From a checkpoint of a small transformer trained on Wikipedia: rotary positions, 4432 steps.
Each number is 128 + 24 x the weight over the matrix's rms, rounded and kept within 0 to 255. Layers, rows and columns count from 0.

# layer 15 MLP gate, 512x128, rms 0.0801, rows 107-113, columns 64-127
[[140 117 152 143 124 148 143 125 125  82 167 132 118 112 165 151 100 149 118 112 117 127 120 115 116 181 150 134  99 111 101 142 121 119 140 105 119 152 129 136  91 143 148 141 122  74 149 126  48 136 149 139  41 149 117  89 123 138 145 103 123 123 135  62]
 [ 81 155 156 146 101 157 122 104 136 138 138 137 148 126 121  95 103 124 140 131 147 111 125 132 137 125  98  67 125 117 130 117 129 126 126 132 137 111 111 132 181 181 141  90 142  96 150 155 119 104 132 162 164 123 177 147 140 110 138 163 144 106 109 119]
 [131 138 156 123 115 117 169 158 138 116 124 122 123 129 167 130 121  90 120 125 140 117 114  82 148 149 133 111 126 134  79 113 140 172 123 188 141  77 147 168 129 156 121 150 110 105 161 102  80 129  85 173 109 130 125 107 159 145 138 131 109 154 137  84]
 [130 153 172 176 119 150 144 162 115 113 157 126 156 121 150 151 140 151 135 143 110 132 113 124 166 130 128 152 110 139 127 105 118 129  87 150 134 175 172 109 113 121  94 119 109 131 141 158 109 124 147 121 165  87 127 132 160 136 105 105 114 184 122 123]
 [154 137 121 159 162 143 120 106 111 150 101 105 118 139 121 144 127 137 145 152 141 135 125 148 124  91 128 172 166 127 193 125 129 107 133 108 135 140 153 104 121 133 131 136 118 119 133 128 132  67 139 106 106 134 112 115 121 170 143 141 110 115 121 151]
 [141 168 138 113 130 106 114 113 120 118 109 153 131 109  79 156 124 176 100 106 107 124 118 116 126 190 129 115 140 111  90 127 120 136 144 119 135  94 120 137 145  97  89 134 152 108 144 131 137 110 129 102  95 183  68 129 136 156 123 150  99  94 160 140]
 [144 158 128 136 118  99 169 153 179 134 137 125 147 134 107 126 137 128  83 221 146 128 115 165 142 181 142 132 108 101 110 119 180  87 124 116 148  88 126 122 115 118 115  78 109 124 144 127 135 106 108 122 132 163  99 172 127 109 141 133 130  99 148 151]]
# layer 15 MLP up, 512x128, rms 0.0755, rows 107-113, columns 64-127
[[176  83 124 177 129 137 161 138 157 166 118 111 144 118 104 145 126 111 116 124 107 115 122 162 114 107 129 110 118 110 136 156 138 105 164 125 156 112 103 130 179 144  92 149 129 108 134 131 165 141 100 105 119  87  90 175 142 100 114 168 123 119 136 100]
 [113 124 129 105 151 111 150 161 133 104  79  92 130 118 127 126 133 135 113 113  77  95 163  98 138 120 146 140  87 135 168 118 133 127 116 119  86 106 127 118  99 115 114 115 122 142 127 147 170 149  97 191 103 138 106 127 148 123 146 130 123 140 143 144]
 [158 155 100 157 104  93 130 113 112 116 149 110 113  91 137 105 179 145 108 140 141 158 161  89 122 117  80 156 106  99 183 124 163 124 115 123 146 122  75 120 133 115 162 124 149 132 131 161 135 104 109 129 133  88 101  68 134 146 118 173 101  89 111 166]
 [159 133 115 137 135 140 147 108  89 133  76 151 103 154 111 138 103 108 123 124 109 112 111 157 131 132 119 129 175 117  93 102 148 111 111 123 175 129 109 139 143  81 112  99 122 154 107 110 123 102 124  87 152 122 118 156 117 164 159 127 135 113 122 109]
 [106 129 130 173 129 136 128  73 132 139 146 109 119 113 153 191 101 126 140 103 158 130 173  93 123 117 127 148 137 117 124 166 146 114 137 141 111 120 154 121 145 109 127 138 130 107  95 143 119 108 157 100 120 107 113 136 108 185  90 126  64 134 111  72]
 [ 84 143 111 158 157 103 121 132 124 146 109  89 115 137 140 123 162 167 119 103 122  86 133 122 125 108  96 130 155 146 101 175  95 102  98 145 159 115 151 107  85 117 136  81 154 140 111 115 108 137 101 183  86 111 137 152  95 126 144 106 122 108 138 131]
 [157 133 126 140 124 117 151 128 134 132 111  90 138 157 121 120 108 157 126 152 130 131 100 135 169 145 125  98 139 127 127 118 114 103 122 133 154 143 100 137 129 109 136 133 151 116 179  92 128  97 138 129  91 134 101 152 124 115 179 163 109 148 138  58]]
# layer 15 MLP down (transposed), 512x128, rms 0.0527, rows 107-113, columns 64-127
[[102 115 161 116 106 127  78  60  90 126 136 138 137 101 153 171 106 106 140 132 128 148 110 114  95 134 112 149 136 124  87  81  90 157 142 102 111 137 129 167 119 138 118  75 156 115  85 185 131 140 114 150 129 100  92  89 116 136 112 117 142 162 134 112]
 [ 88 116 112 115 115  91  89 126  89 125 156 112 137 146 157 122 143 134 103 128 100 147 138 118 109 112  99 137 138 134 169 124 142 151 119  92 122 108 129 114 150 112 139 103 115 146 145  85 136 169 161 149 124 135 130  98 109 127 131 137 174 118 112  78]
 [130 138 143 157 132 162 136 117 141  82 105 106 107 154 107 107  74 122 126 138 141 109 160 156  98 144 123 107  93 120 105 198 117 124  92 123 143 153  96 166 141 186 121 108 122 101 149 110 114 121 134 116 134  86  93 113 164 141 147 159  90 144 134 109]
 [108 116 151 206 113 156 137 114 124  94 122 163 151 140 107 172 112 121 144 117  87 114 135 149  96 151 129 184 100 107 147 138 106 135  70 157 131 130 145 107 119  99 124 122 103 131 110 156 136 101 172  97 180 142 103 133 170 149 126 104  95 163 119 164]
 [ 96 168 133 175 134 138 118 108 146 171 152 119 107 101 188 155 132 164 163 141 106 139 185 113 138 128 121 122 151 121 146 128 133 116 152 120 112 133  94  99 143 125 136 109 105  84 112 153 113 131  89 140 140  84 134 131  80 118 117 138 132 154 126 123]
 [149 116  87 102 124 122 128 109 172 169 104 115 115 145 144 142 118 134 113 120 139 150 115  96 146 107 170 111  96 124 130 129 124 122 137  95 110 100 127 116 119 108 112 114  96 135 106 140 110 116 159 171 121 135 143 129 144 105 139  87 132 140 124  77]
 [123 100 190 131 145 131 138 142  91 119 165 106 123 112 112 131 106 102 174 127 132 106 136 146  98  92 108 116 133 174  90 143 129 107 116 136 141 109 119 168 169 135 131 145 139 125 141 128 151 110 133 143  91  82 145 125 123  80 195 133 149 146 126 109]]